Part of a small language model's weights: MLP 768 SwiGLU, rotary positions.
Each number is 128 + 24 x the weight over its row's rms, rounded and kept within 0 to 255. Layers, rows and columns count from 0. The size above them is the row's rms in percent of the matrix's.

# layer 5 attention query, 768x768, rms 0.124, rows 9-26,72-89, columns 0-127
size [ 92  69  81  92 101 101 105  99 105  96  94 107  97  99  99  96 103  99  76  85  72  86  85  95 100 100 102 106 107 101  97 104 106 103  99 100]
[[129 140 121 118 119 165 121 109 155 133  77 154 120 120 147 135 129 157 135 134 102 103 116 128 150 135 157 134 125 109 129 113 120 115 167 121 134  97 132 160 196 172 107 148 169 162 104 113 127 142  89 151 153 116 147 104 166 114 135 127  88 129 111 155 149 120 123 155 146 132 131 130 133 133 151 156 104 141 153 130 126 159  99 125 139 111 122 114 133 158 127  84 151 111 144 123 133  95 109 115 135 164 113 102 139 151 128 128 145 124 126  98 163 126 125 133 145 115 105 137  54 147 147 155 111 110 117 142]
 [158 135 101  88 124  69 103 108 125 105 118 120 130  83 137  81 153 152 108 145 128 129 150 131 122 132 141 123 161  88 143 113 143  95  98  98 117  65  91 107 130 100 120 149 133 126 134 138 129 112 140 176 125 121 154 132 135  82 134 168 102 125 100 153 111 101 178 108 120 107  93 125 141 144 174 127 136  64 106 139 120 120 123  92 173 177  95 148 110 142 112 142 100 157 123 105 143 132 178 101 107 153 123 140 158 141  98 120 124 152 120 165 107 124 120  81 133 125 123 114 144 149 147 112 124 153 119 130]
 [ 89 152 127 140 121  99 147  94 113 107  94 110 123  86 148 153 139 101 105 120 140  95 138 117 154 154 131 155  98 165 116 104 152  98 102 145  69 107 143 152 144 147 114 146 136 198 179 120 158 126 179 156  93 117 152 151 122 150 152 107 158 126  76  98 142 100 106 105 136 154 144 128 128 154 127 107  94 113  98 124 109 134 170 155 162 167 127 131 129 127  95 155 106 139 146 147 105 108 134 133 133 138 129 100 158 124 141 139 152 123 122 114 173 112 138 145 151 128 124 108 136 114 101 120 122 112 108 134]
 [129 111 130 145 153 133 112 173 111 159 123 152 110 166  99 136  96 124 106 117 156 119 133 119 112 104  64 155 140 133 102 118 166 154 109 181 162 179  89 111 100 137 136 118 145 104 100 113 103 125  87 141 126 107 102 118 154 118 108 135 123 146 157 150 122 120 126 142 106 157  92 152 162 150 137 153 152 121  99 106 146 127 116 107 113 141 135 160 163 142 157  90 113 127  93  89 110 139 109 154 164 116 123 172 155 111 118 109  95 149  91 108 133 173 127 161 108 152  95 148 115 110 119 109 124 130 186 111]
 [ 98 140 106  84 124 181 107 113 154 113 114 120 128 102 111 142 122 116 117 119 145 161 148 108 116 151 125 158 117 127 109 140 145 138 148 149 141 117 142 124 116 118 155 134 109 177  77 151 116 131 131 143 131 146 130 151 143 121 128  89 123 144 155 128 159 117 133 115 132 133 143 130 151 140 132 108 114  94 120 135 161 166  88 141  91 138 137 117 150 184 134 166 128 114 149 128 113 118 128 126 110  92 126 132 162 131 125  97 102 125 115 154 147 127 119 107 112 114 132  75 139 127 104 160 140 168 153  72]
 [172 173 119 146 146 208 137 143 123 163  80 134 124 150 133 154 104  92 127 122 112  84 113 142 154 120 133 115  78 146 121 170 207 136 125 163 104 114 116 145  99 121 118 115 154 139 140 120 100 117 153 152 163 121 105 111 121 163 118 153  69  94 105 128 123 140 144 169 175 107 108 126 134 131 122 134 158 175 110  52 125 122  81  99 123 142 118 110 135  88 177 148  90 187 143 119 123 118 103 147 104  91 144 141 138  84  99 119 107 149 124 107 137 120 124 142 193 121 122 158 173 158 130 150 131 111 116 126]
 [ 89 149 118 136 127 131 126 172 100 101 110 100  97 109 118  77 130 145  80 105 131 136 156 140 149 144 119 155 157 126 140 122 116 141 116 122 152 132 170 110 146 136 126 138 148 117 157 130 119 116 145 161 115 103 117 168 125 123 123 132 140 116 156 105 123 163 114 169 130 112 146  88 117 150 153  99 127 148 143 127 131 122 136 139 113 137  96 123 136 161 130 147 135 155 101 161 134 153 121 143 147 116 100 159 166 170 100 143 109 145 142 121  75 102 108 133 148 127 146 118 186 105 103 130 178 111 115 149]
 [124 100 144 141 125 119  94 136 173 118 124  91 133 189 102  95 120 138 134 132 132 139 177 142 128 103  98 120 121 155 163 108 139 122 145 138  95 122 184 140 124 129 120 101 131 143  94 136 163 158 117 171 169 115 137 158 155 114 126 137 159  96 125 113 148 138  90 178 114 132 133 128 167 101  94 116 144  91 140 132 107  97 155 152 185 107 124 150 108 156 123 103 104 160 146 100 140 154 121 146  76 113  81 130 147 141 104 151 134  85 117 102  95 114 124 198  90 113 165 117 158 168 124 143 136 116 149 131]
 [129 120  98 103 112 147 167 130 115 156 145 127 139 115 119 180 147 124 122 123 105 129 103 137  81 117 120 166 145 125  96 113 142 142 138 180 133 109 194 143 142 149  97  96  91 150 130 207 162 102 128  99 118 104 167 156 134 177 148 138 183 116 107 131 139 127 112 118  98  99 145 120 125 119 102 127  92 123 113 110 146 119 135 107 152 149 105 129 131 105 121 122 139 138  66 159  81 125 100 142 146 158 133 102  87 138 147  75 105 113 156  91 133 136  97 137 132 108 144 140 118 107 107 135 119 165  57  86]
 [167  98 147 130 147 141 144 143 131 126 122 113 102 118 109 163 146 133  91 150 108 119  80 104 129 140  99 123 131  89  84 132 168 135 101 130  97 126 165 107 120 153 124 118 146 136 150 138 117 111 102 109 183 134 112 141  84 118 118 110 185 126 147 155 118 114 165  99 118 167  91 122 138 137 176 163 153 138 135  98 121 145 121 134  88 116 136 111 143  92 125 110 166 129 135 131 128  81 144 128 129 141 138  67  77 140 109 109 132 150 146 139 100 160 147 104 123 128  96 160  84 127 114 136 126 130 121 119]
 [107 126 143 146 115 144 106 111 106 110 101  91 120 151  98 213 129 145 145 149 101 155 139 151 136 122 123  72 177 106 122 142 124 101 133 113 133 134  88 106 167  87 101 108 136 110 168  94 135 126 101 143 107 119 114 127  92 127 144  88 182 116 143 143 116 109 119 119 102 108  90 123 147 155 131 111 151 107 175 106 160 101 140 121 116 147 118 140 107 139  86  90 146  92 146 139 130 110 145 128 126 146 128 109 139 138 103  98 111 134 144 145 166 132 130 110 140 115 104 165  97 118 135 168 123 149 141 119]
 [114 151 123 103 107 162 165 148 145 159 167 149 162 152 152 148 151 127 108 124 126 147 128 121 160 153  80 122 123 132 111 134 112 112 145 130 148 118 162 137 150 171 168 136 184 138 119 137 136 132 143 154 136  77 155 128 104  99 127  85 103 122 152  64  99 139 188 132 107 109 120 140  78  84 153 126 186  83 114 156  99 171 114 107 167  97 151 132 125 120 145 116 108 119 143 101 127 140 133 111 114 196 110 115 131 142 113 165 151  66 164 111 117  93 121 190 139 172 125 134 122 138 123 121 104 120 144  80]
 [101 142 141 110 121  89 126 173 174 161 168 145 117 120 128 111 147 119 148 168 185  90 111 144 134 176 128 131 124 155 136 125  84 116 127 178 154 114 127 125 124  89 108 141 115 103 147 107  75  84 117 182 114 137 160 113 105 127 122 161 156 133 127 146 127 114 127 112 113 107 158 125 134 113 109 106 114 134 138 145  95 140 160 134 121 139 147 130 114  80 107 144  89 148 148  96 150 103 174 105 163 167 102 143 119 156 134 109 143 155 106 135  87 126 139 115 127 105 168 124 169 125 156 130 141 131 117 127]
 [144 190 152 113 135 117 155 149  88  87 132 110 146 128 122  98 165 130 181 126 146 111 147 146 131 126 138 123 117 128 161 128 143 102 116  94 109 136 155 150 128  88 122 124  94 132  95 139 115 112 181 147 176 123 133 116 112 182 113 127  88 129 155 105 137  84 123 110  90 146 111 156 174 170 147 122  85 174 137 128 130  74 119 163 128 140 131 119 121 144 139 125 118 162  89 148 117 108 144 139  97 122 100 122 101 131 132 134 142 130 129 166  95  64 116  84 182 119 132 107  86 153 142 146  90 118 157  93]
 [127 177 111  97 153 120 143 135 136  97 145  97  50 104 151 154 122 134 134 134 106 134 157 138 111 121 121 111 133 111 127 133 112 123  96 141 121 121 157  97 136 112 129 155  95 129 113 110 146 120 123 138 107 129 138 116 102 132 113 141 127  68 157  98 107 132 135 125 159 152 110 125 160 118 153 137 142 153 106 102 135 121  87 142 130 156 155 133 138 111 140 113 135 164 146  92  99  91 123 141 140 141 138  92  74 120 131 109 105 149 150 105  87 126 136 124 113 131 125 151 146 122 138 137 165 137 133 169]
 [128 130 156 153 152  89 119 130  99 129 143 110 135 120 166 150  88 130 157 120 105 123 128 153 170 130 115 180 116  99 111 107  96 173  89  75 150 113 135 114 181 106 154 159 132 117  69 117 123 152 100  79 114 104 129 127 143 113 113 134 117 156 135 116 130 131 122 140 103 124 140 140 170 110 145 122 152 103  85 130 138 144 159 103 165 117 125  80 137 147  98 142 156 151 155 166 147 145 136 108 164 144 139 127 121 140 131 131 144 121 147 110 115 106 211 118 123 151 125 128 130 132 105 121 104 123 129  95]
 [114  78 122  73 173 173 106 132 137  56  94 146 172  90 117 112 125 146 114 109 112  66 106 154 155 159 139 153 151 139 132 137 146 130 127 166 136 156 119 138 110 166 104 116 133 138 129 141 154 186 160  76 128 110 151 104  90 107 115  90 138 146 131 149 138 102 101 127 137 151 195 148 141 149 124  95 135 112 118 115 148 120  58 152 165  71 135 122 124 154 149 108 169 106 124 163 100 131 109 142 100 132 149  95  98 144 119 152 197 103 144 166  85 128 135 158 188  99 130 135  97 104 129 163 128 154 114 146]
 [103 142 135 128  96 140 143 154 113 159 147 101 133 115 118 149 120 103 125 127 122 116 101 111 137 160  98  96 110 136 167 121 133 148  92  76 135 142 160 135  95 126 174 125  96 141 130 119 118 152 114  92 137 107 116 106 109 176 136 121 141 161 124 123 127 145 151 176 128  93  96 135 117 111 195 133 135 129 149 124 159 160 115 150 130 123  95 112 116  86 122 168 127  74  74  98 151 123 100 132 116 155 109 178 158 164 121 127 147 158 117 150 143 109 113 156 120 133 142  91 113 127 102 148 123 147  78 126]
 [ 71 110 162 137 126 122 149 148 115 168 107 167 137 121 101  89 133 126 117 153 134 144 175 145 109 150 134 141 136 131 150 113 113 158 121 121 155 128 181  56 138 112 129 150 169 123  97 144 153 150 137 122 125  92 148 114 106 159 137 122 116 137 115 146 150 142  76 106 104 131 161  86  99 131 173 112 103 120 103 120 135 101 160 128 121 136 136 123 129 113 145 100 132 113 143 155  75 157 158 121 155 136 115 153 130 106 124 130 121 136 108 105 142 102 140  91 168 138 145 159 181 155 152 165 129 130 154 160]
 [108 161  92 125 154 110 130 107 125 135 175 174 139 114  92 149 131 172 132  93 126 164 124 172 122 130  90 120 107 126  95 133 115 126 145 139 126 147 114 124 166 105 125 125 132  87 139 170 119 122 120 126 136 145 100 102 139  97 106 124 103 142  64 137 142  97 130 146 118 131 131 164  83 132 161 160 124 104 124 132 156 135 156 150 147 149 152 116 130 123 108 119 130 136 132  96 120 100 135 157 111 103 116 116 116 162 140  78 124 105 106 112 139 168 113 106 145 124 111 113 152 139 122 117  95 117  90 116]
 [ 87 103  95 105 136  84 150 137 109 132 114 131 144 122 136  81 159 142 108  95 114 120 142 129  83 111 186 168 103 120 136 158 169 163 105 141 139 168  75 128 134 138 123 120 117 142 132 143 148  93 144 137 158 117 125 180 148 138 141 121 124 140 162 111 126 143 168 150 167 139 142  97 134  75 136 126 134 125 118 128 144 100 129 110 135 148 148 134 107 132  92 101 143 136 134 169 144 122 130  87  99 134 181 139 107 133 130 120 131 115 118 140 122 110 135 120 121 121  80  93 165 152  91  92 139 126  91 147]
 [142 150 126  92 126  97 142 144 112  90 116 126 144 145 134 138 144 126  89 139 125 107 161  89 148 141 142 113 144 149 141 109 136  88 119  88 116 107  92 127 159 113 101 150 171 152 141 126 124 132 141 130 107 108 139 113 131 107  90 129 103 100  71 160 145 152 143 137 159 120 131 101 125 128 137 132 119 129  91 133 137  92 121 128 168 146 145  82 137 124 123 108 129 123 148 173 107 117 179 105  94 118 165 153  83 131 139 121 119 123 126 106 121 118 136 131 122 126 111 116 168 134 153 102 124 129  88  85]
 [132 116 138 129 136 148 111 152 155 127 160 167 151 126  90 145 118 121 118 140 153 126  79 147 118 112 123 124 127 130 112 132 125 184 144 189 152 161 116  92 121 125 145  87 137 124 109  94 119 110 125 108 124 117 140 130  92 101 165 124 156 123 163 137 163 137 107 149 113 132 114 120 125 118 132 137 143 169 134 141 119 116  71 106 109 153 116 144 166 130 157 101 135  86 109 111 157 152 103 133 104 138 147 133 151 143 133  98  84 109 101 138 118 159 165 156 120 177  82 147 110 114 108 145 140 114 130 102]
 [107  75 108 126 136 119 140 135 124  78  97 151 131 129 111 133 119 143 152 158 128 104 133 128 106 137 154 128  84 111 137 128 154 130  99 120 167 115 127 117  76 125 139 130 125 134  86  69 103 170  97 141 169  79 117 157 123 107 149 130 112 144 140  81 116 118 138 124 129 146 165 107 117 103 134 145 158 113 118 139 148 126 127 130 110 145 133  95 145 115 130 118 155  98  98 159 148 125 134 125  71  75 140 143 132 151 145  90 148 133  73 123 134 100 150 136 140 146  98 113 123 106 104 164 174 133 138 106]
 [108 121 108  95 122 137 118 158 164 108  91 110 114 134 141 151 174 136 116 150 122 143 139 169 129  81  99 162 120 154 127 120 153  88 108 134 163 126 139 148 129 136 126 122 134 141 140 116 131 132 118 131 122 139 120 117 180 124 135 194 117 115 112 135 147 139 117 166 148  79 127 118 123 126 127 106 150 131  71  99 116 158 159 128 106 113  88 128 133 131 148 188 101 147 104  67 144 130 116 140 140 111 167 131 126 141 116 159 108 175 164 168 125 107 103 158 158 135 110 121 113 153 125 160 133  97 100 132]
 [123 166  99 162 133 115 133 112 122 137 112 112 137 183 138 134 160 174 121 124 143  96 151 142 124 125 151 166 113 150 132  92 106 137 154 139  97 162 101 125 142 119 120  98 162  79 151 132 121 172 115 110 136  96 127 121 138 111  92 143 131  90 139 109  99 116 115 127 108 129 142 151  82 142 125 135 128 165 117 118  83 136 116 179 107 158 125 142 136 117 121 157  86  84  85 145 188 108 132 141  75  95 141 106 136 149 138 122 119 165  97  72 143  75 120 114 155 121 141  85 118 108 144 149 150 161 122 122]
 [130 157  86 118 112 140 125 157 133 119 154 127 141 133 138 139 141 104 119 158 141 178 135 128 104  84 117 129 133 115 107 124 126 114 122 112 180 135 136 152 157  97  78 171 118 166 145 164 109 169 134 114 154 134 104 110 102 104 108 147 141 165 101 174 139 172 123 164 155 165 110 150 152 133  81 140 113 117 128 166 166 133 154 124 143 135 108 109 148 133 123 141  95 148 105 107  69 111  88 116 163 157  77  95 107  84 109 111 109 116 182 112 123 136  95 126 134  96  88 114 150 167  90 129 134 110  75 120]
 [140 120 164 138 121 175 188 112 107 101 115 134 162 108 106 136 133 122 128 128 120 143 123 159 118  88 103 142 171 162 109 165 107 101 136 151 114 151 148 118 150 134  99 134 134 126 124 163 163 176 137 135 118 111  60 187 178  95 139 118 138 145 119 147 139 101  91 118 136  95 131 120 145 129 105 108 125 135 104 152 196 144 117 137 132 133 158 140 112 138 178  61 114 107 133 140 117 154 101  86 119 147  93 116 119 186 119 106 121 107 180 128 132 155 128 114 115 122 125  71 125 108 135 183 112 166 110 147]
 [ 97 125 102 132 159 101 167 151 133 150 140 137 147 167 157 122 136  77 113 175  88 109 142 120 145  96 118 114 168  90 133 188 163 127 141 132 112 153 140 116  87 154 122 175 151  97 118 164 148 111 110 129 109  98 143 107 155 112  92  92 144 139 144 131 103 112 100 132 161 148  75 153 145 105 110 140 176 167 120 177 172 137 110 122 142 135 152 110 120 135 152 113 152 165  98 121 138 152 145 102 140 133 122  96 160 124  94 109 184 101 140 149 127 113 123 132 109 121 150 120 135 164 118 160 153 116 112 150]
 [133  79 171 151 100 150 114 121 141 125 153 150 149 105 138 169 117 114 129 164 135 143 133 129 121 123 106 181 193 146 161 129 148 128  88 136 109 137 154  95 128 142 160 161 138 136 120 142 146 112 161 100 110  61 120 113 125 103 144 123  95 106 128  98 161 108 134 162 145 147 133 146 116 147 132 133 129 130 163 142 158  92 124 163 171 125 128  92 149 135 163 106 155  85 125 120 144 104 179 156 135 117 158 111 123 136 127 168 179 130 125 150 162 133 146  95 140 126 114 108  92 146 103 130 121 102  99 147]
 [130 122 132 102 118 152 168 128 154 115 146 133 156 119 114 184 147 130 109 175 137 125  92 106 129 121 114 105 166  56 127 125 115 109 106  83 142 134 148 118 119  99 169 140 179 111 110  87 116  93 144 155 181  89 141 147 116 143 148  83 113 133 170 166 104  95 196 117 137 124 114 172 106 124 105 162 160  83 133 157 121 132 143 121 151 119 176 130 135 122  87 164 120 118 169 113 129 136 186 108  97 121 161 105 123 136 154 165 130 151 141 138 123 121 104 166 118 140 128  99 154 103 120 145 144 121 168 112]
 [118 127 169 117 117 123 144 118  91 135 133 142 148 114 106 111 157 139 162 154 128 150  99 121 165  87 165 159  89 119 134 169  80 136 155 133 152 105 120 108  93 108 129 173 116 125 129 158 100 131 119 124 127 132 111 153  93 134 147 142 182 116 124 156 155 142 102 173  89 165 119  87 128 125 127  90 116 196 176 139 128 121 120 126 105 102 118 146  80 130 131 118 149 143 132 113 165 150 149 108 128 118 115 103 152 101 146 134 143 149 146 144 102 148 119 145 125 161 158 150 131  54 117 125 154 136 163 164]
 [ 66 125 128 111 168 116 131 124 150 110  96 160 115 144 122 160  95 132 118 131 161 173 166 141 146 111 134  80 152 152 134 127 145 132 123 155 112 107 154 119 100 127 133  96 117 132  93 147 157  94 139 118 142 133 100 106 128 155 131 162 185 122 129 139 149 132 116 198  92 124 132 110 128  93 159 152 108 170 117 121 114  41 102 149 159 134 126 115 123 180 140 116 143 135 118 186 134 172 140 151  92 147 144  96 122 107 143 127 116 142 112 159  84  70 159 137 118 140 132 166 131 118 170 156 113 158 128 125]
 [158 124  94 125 107 148 149 136 126 112 125 148 129 116 152 111  91 157 149 108 129  92 130 163 122 141 123  82 123 166 120 169 130 150 110 128 132 130 157  92 143 168 162 137 125 160 122 110 130 129 133 115  76 101 137 108 110 157  77 146 145 126 122 102 162 118 106 111 116 137 112 104 180 106 133 124 129  96 114 132 129 195 125 135 166 105 114 120 131 129 120 124 130 109 168  93 104 139 130 133 159  87  80  84 100 109  90 107  89 140 106 120  95 136 120 122 125 135 129 123 177 172 136 102 153 128 127 157]
 [151 127 158 117 102 158 132 182 141 144 132  99 143 118 173 111 154 101 143 138  83 139 181 157  83  99 101 170 146  91 103 169  81  95 140  85 110 126 170 168 121 144 111 143  89  99 119 177 163 109 140 126 114 138 120 120 147 134 163 150 171 138 108 125 157 176  96 130 114 146 148 125 134 125 149 115 138 140 106 150 148 148 168 162 140 125 176 144 100 114 126 125 105  91 130 137 109 152 102 137 160 145 139 126  72 125 171 164 162  92 148 119 130 181 148 159 131 116 139 135 155 118 111 108 101 118 153  84]
 [116  92 135 124 141 153 153 159 141 126 139 109 139 135 121 152 139 134 145 142 117  89 135 146 130 146 142 140 143 148 121 136 117 158 147 146 123 132 118 110 151 124 125 116 104 109 144  84 111 155 117 122 144 122 141 122 139 123 138 120 122 124 145 121  96 109  71 122 113 140 115 112 128 103 148  88 146 170  96 126 169 157 101 109 137 115 136 135 103 103 157  94 149  87 129 143 138 137  75 161 121  98 174 125 126 171 146  85  99 117  88 125 102 141 138 129 135 136 104 130 129  96 123 144 126 158 133 113]]
# layer 5 attention key, 384x768, rms 0.118, rows 8-25, columns 0-127
size [ 86  98  77 102 108  85 104 104 100 105 102 102 106 108 106 100 101  98]
[[131 106 154 104 138 124 137 121 139  52 134 192 130 118 162 127 156 129 103 165 124 117 133 127 123 124 137 136 148 152 116 179 149  91 150  87 165 117 109 137 126 134 130 104 137 147 127 141 116 174 121 158 150 137 124 143 165  81 129 177 118 102 101 111 131 121 134  74 149 112 126 121 141 167 136 149 104 169 116  99 141 142 176 164 109 159 132 199 116  85 138 130 141 144  89  83 168 137 144 107 130 128  99 139 132 107 138 136 142  84 122 100 142 138 147 122 186 115 139  85 166 151 132 144 145 126  99 128]
 [105  85 136 128 147 104 138 136 125  42 119 179 156 129 114 152 159 129 127 132 107 107  82 144 112 142 116 115 175 150 193 168 112 124 154  97 162 178 132 109 131  60 130 165 126 148 142 161 147 131 154 136 144 149 178 110 144  99  78 119  83 116 111 121 120  83 148  88 167  97 164 136 181 140 122 119 124 102  88 147 125 144 131 134 136 146 158 161 110 122 106 121 104  96 111 109 152 152 161 112  88  82 145 110 136 131 140 100 153 107 143  59 142 106 123 126 140 113 120  98 193 132 111 141 138 127  83  75]
 [ 61 137 121 115 104 134 174  89 152  88  98 149 131 138 143 130 132  97 136 113 136 128 129 117 103  70 102 129 151 114 120 115 157 132 171 123 139 117 173 149 140 121 138 141 121 145 133 172 180 164 157 131 139 146 111 122 130 112 130 145 104 121 147 155 125 134 100 103 132 154 144 159 129 107 122 150 116 119 135 145 125 121 107 113 162 119 146 139 171 131 113 142 111 142 114  80 144 133 108 108  95  88 135 115 111 109 145 103 102 132 168 115  99 162 114 108 163 141 141 115 169  77 151 128  66 151 138 102]
 [143 104 169 152 104 161 119  99 110 118 106 166 114 123 128 113 146 136 173 141 128 156 120 122 105  92 107 142 129 114  94 174 169 132 141 104  86 106 152 110 130 138 158 154 109 139 141 145 148 119 131 149 147 140 135 135 135 121 152 142 112 107 141 168 126 115 112  95 114 136 136 156 141 122 146 121 115 125 149 127 131 123 130 125 132 150 120 137 127 151 107 114 130  88 122  91 141 160  65 162 115  98 149  97 131 116 173  66 104 112 150 159 149 159 141 141 139 124 128 134 139 133 145 174 117 159 104 121]
 [127 121 102 168 164 128 125 128 134 117  88 118  96 107 141  97 153 138 123 113 158 154 143 131 132 124 100 117 124 145 118 133 117 131 169 112 138 104 160 122 114 140 105 167 136 124 130 151 124 108 151 145 138 151 120 171 106 128 105 121 133 127 133 150  81 114 134 104 146 113 145 153 140 118 110 154 112 151  78 110 145 109 124 133 175 126 170 106 138 114 127 140 102 111 110 143 127 131  87  97 118 109 131 112 114 145 166 103 148 126 158 117 124 174 147  95 125 120 116 117 130 118 117 144 107 106 126 116]
 [156 135  95 137 166 139 132 157 189 181 142  94 136 134 135 138 126 147  94 139 148 158 129 136 144 156 108 115 103 144 136 127  90 119 127 124 150  90 100 144 130 177  82 150 154 112  98 121  97 122 143 142  83  93 169 104 142 141 128 117 158 126 113 137 145  97 122 151 109 111 164  69 143 154 128 115 114 138 144 104 153 136 157 117 153 108 104 128  80 140 146  80 133 122 134 152 131 134 134 136 171 150 116 118 134 125 121 118 126 158 114 147 121 116 123 138 105 117 122 122 112 181  98  72 149 140 149 136]
 [111 125 164 111 117 189 119 146 168 140 139 126 164 150 134  70 151 125 147 140 161 167  85 106 136 130 128 157 110 119  85 113 132 133 120  83 109  84 165 149 102 149 132 141  99 161 147 154 173 131  66 135 109 123 114  97 125 136 138 117 148 115 141 131 114 156 126  85 109 101 115 119 107 136 136 171 138 107 133 172 123 145 129 135 130 132  65 156 127 121 115  73 134 120 130 107 114 136 107 105 132 121 114 126 117 123 126 114 144  99 172 108 140 116 125 113  91 154 128 120  98  97 122  99 106 131 114 129]
 [143  91 125 136 129  95 136 155  75 134 105 186 164 159 148 137 126 138 109 132 133 162 135 159 140 120 113 106 125 159 107 112 171 111 129 173  81 117 120 165 116 150 160 176 117 106 135 163 139 104 138 162 122 144 107 128 160  74 121 128 138 144 108 177 138 123 111 126 150 132 132 100 160 177 133 131 105 110 128 148 164 160 155 116 125 103 142 139 131 153 140 174 121 122 105 148 162 134 155 109 132 123 135 113 139  85 138 128 121 116 149 132 128 120 114  77 170 136 121  92 117 172 149  96 122 122 131 127]
 [167 146 100 133 139 104 111 142 119  95 129 101 152 109 131  95 129 139  68 143 116 129 160 146 169 133 143 105 152 112 146 150 133 143 115  88 103  64 141 120 141 111  94 129 142 147 137 145 195 110 145 179 146 142  85 150 158 109 128 120 154 104  74 125 145 137 169  95 109 147 110 172 107 143 114 149 130  94 106 147 106 129 161 140  98  93 109  58 166  87 113 119 125 134 148 141 118 133  98 125 111 117  96  97 125 103 131 137 126 103 140  95 136 107 172  92 175 158 125 163 103 106 135 116 126 139 111 108]
 [184 119 162 136  96 115 143 156 104 120 104 101 109 183 131 112  95 129  73 138 132 150 128 163 185 144 120 157 128 144 125 109 165 147 134 135 136  94 120 165  95 141 186 125 137 132 118 118 158 128 122 117 128 142 131  66  89  49 119  98 128 137 166 156 124 110 160 121  86 159 101 144 130 139  77  98 131 155 121 134 152 123 137 143 133  99  78  87 132 143 128  81 139 164 118  96 133 138 115 135 143 166 119 121 108 174 142 117 147 152 108 106 175 151 139 122 130 126 174 116  82 121 160 203 186 108 123 108]
 [132 151 153 105 123 141  94 106 104 166 146 106  96 123  92 117 100 100  97 177 109 153 165 122 132 118 159 120 150 100 119 126 103  97  84 143 151 167 120 145 162 149 127 146 116 163 120 124 132 118 129 158 160 120  81 118 180 117 113 130 123 138  68 112 119 134 111 191 169  77 136 142 127 145 129 119 125 126 117 136 147  99 110 113 102 129 112  87 122 110 104 145 101 153 178  92 128 144 160 108  94 118 134 172 139 149 132 117 163 101 123 143 126 125  89 134 132 161 110 160 116 149 147 120 130  74 154 146]
 [130 153 109 151 151 112 129 141 150 145 118 156 114 146  92 166 147 110 110 177  75 142 143  80 107 171 115 120 151  90 145 121 161 145 169 130 139  62 119 124  62 115 122 151 127 117 115 123 134 127  97 151 142 141 129 179 136  86 115  96 141 125 136 122  94 112 144 114 159 105 124 145 107 132 115 141  91  91 171 132 126  88 129 140 124 120 165  83 134 121 118  88 147 135 144 120 117 149 107 144 132 157  97 156 106 131 143 146 113 168 105 170 122 141 103 176 140 128  93 113  88 116  91 142 117 118 124 131]
 [162 129 143 125  94 102 111 165  84 114  89 149 104 143 151 153 166 131 132 136 134 135 164 118 153 164 159 110 125 114 148 144 137  94 123  98 155 109 117 129 116 136 137 124 115 169 118 119 136 120 152  93 146 173 174 148 119 177 120 148 137 122 101 114 142 147 114 128  94 128 133 131 121 111 114 101 137 100 106 140 132 125 129 171  66 107 116 127 125 103  76 141 111 115 110  95 152 165 120 116  84 155  96 129 102 144 115 105 116 133  94 122 145 130 104 138 167  83  82 128 116 109  89 127  98 127 112 130]
 [135 131 192 103 141 126 151 124 115 151 146 125  96 143 181 158 122 111 131 103  98 123 160 123 110 155 155  97 125  84 133 126 124 137 123 151 146 127 125 157 131 112 188 127 142 106 124 118 154 153 124  93 149  82 125 144 175 161 121  89 138 106 108 142 161 160 127 141 136 109 124 179 100 116 124 128 108 121 150 130 117 121 109 178  88 146 118 110 107 116 147 148 129 127 130 168 121 143 116  87 115 145 138 138 120 111 134 102 131 148 128 135 148 114 128 147 100 122  89 140 154 120 146 143 151 149 129  75]
 [126 110 142 173  92 144 103 133 135 155 159 154 126 129  96 181 104 130 130 102 102 152 139 143 109 171 113 119 136 123  95 133  93 135 151 127 156 130 111 107  96 159 157 120 114 137 113 125  92 135  89 171 113 117 128 100 138 122 128  99 123 160  72 134 143 116 136 178 172 118 136 130  91 105 132 100 139 115 132 106 130 161 142 111 132 114 158 129 138 138 116  95 127  98  99 130 119 115 141 151 150 112 123 116 135 118 117 113 155 132 111 105 128 148 137 200 108 105 136 153 129 154 145 102 115 158 147 105]
 [152 149 120 122 164 115 117 110 120 135 147  85 133 101 128 111 156 172 139  69 114 100 100 167 132 155 121 151  98 124 135 104 133 117 107 123 140 153  87 117 117 129 139  71 141 124 148 123 119 158 103 119 140 122 107  88 129 147 139 163 135 119  96 145 131 142 118 112 147  98 122  96 105 121 125  96  97 108 142 142 102 117 146 139 136 119 111 149 130 137  82 153 136 118 133 134  81 122 112 146 126 108 161 156 150 138 161 123 147 109 134 100 121 112 111 163 127 100 143  77 133 119 172 129 110 104 127 136]
 [ 80  80 121 123 111 127 134 167 146 131 133 160 138 100 126 128  85 108 132 105 118 144 124 131 107  98 124 139 136 104  96  93 137 118 106 134  93 133 190 119 119 148 115 133 139 144 123 106 144 162 145 146 145 158 181 144 130 153 118 114 156 154 142 154 135 140 170 108 145 134 135 135 176 121  96 124  99  71 133 105 135  99 134 117 134 121 124 161 120 133 127 118 170 147 138 115 142 154 109 113 114 106  97 115 123 142 138 121  72 124 122 108 110 137  76 120 166 138 117 118 126 125 121  90 125 164 129 124]
 [150 115 148 140 142 130 113 152 107 149 113 146 139 167 103 144 101 107 155 118 115 115 115 117 167 157 139 142 116 122 127 124  98 126 151 146 135 130 195 123 142 127 128 133  96 127 176 116 132 145 162 124 114  90 137  97 120 102 118 179 103 147 123 119 148 105 148 195 141 146  94 103 109 122 157 131 117 106 138 139 126 109  77 170 152 145 120 100 128 171 135 172 117  80 127 110 114 127 129 116 159 149 104 116 128 137 126 139 127  95 154 137 135 136 127 116 125 183 128 168 121 166 130 145 112 164 117 126]]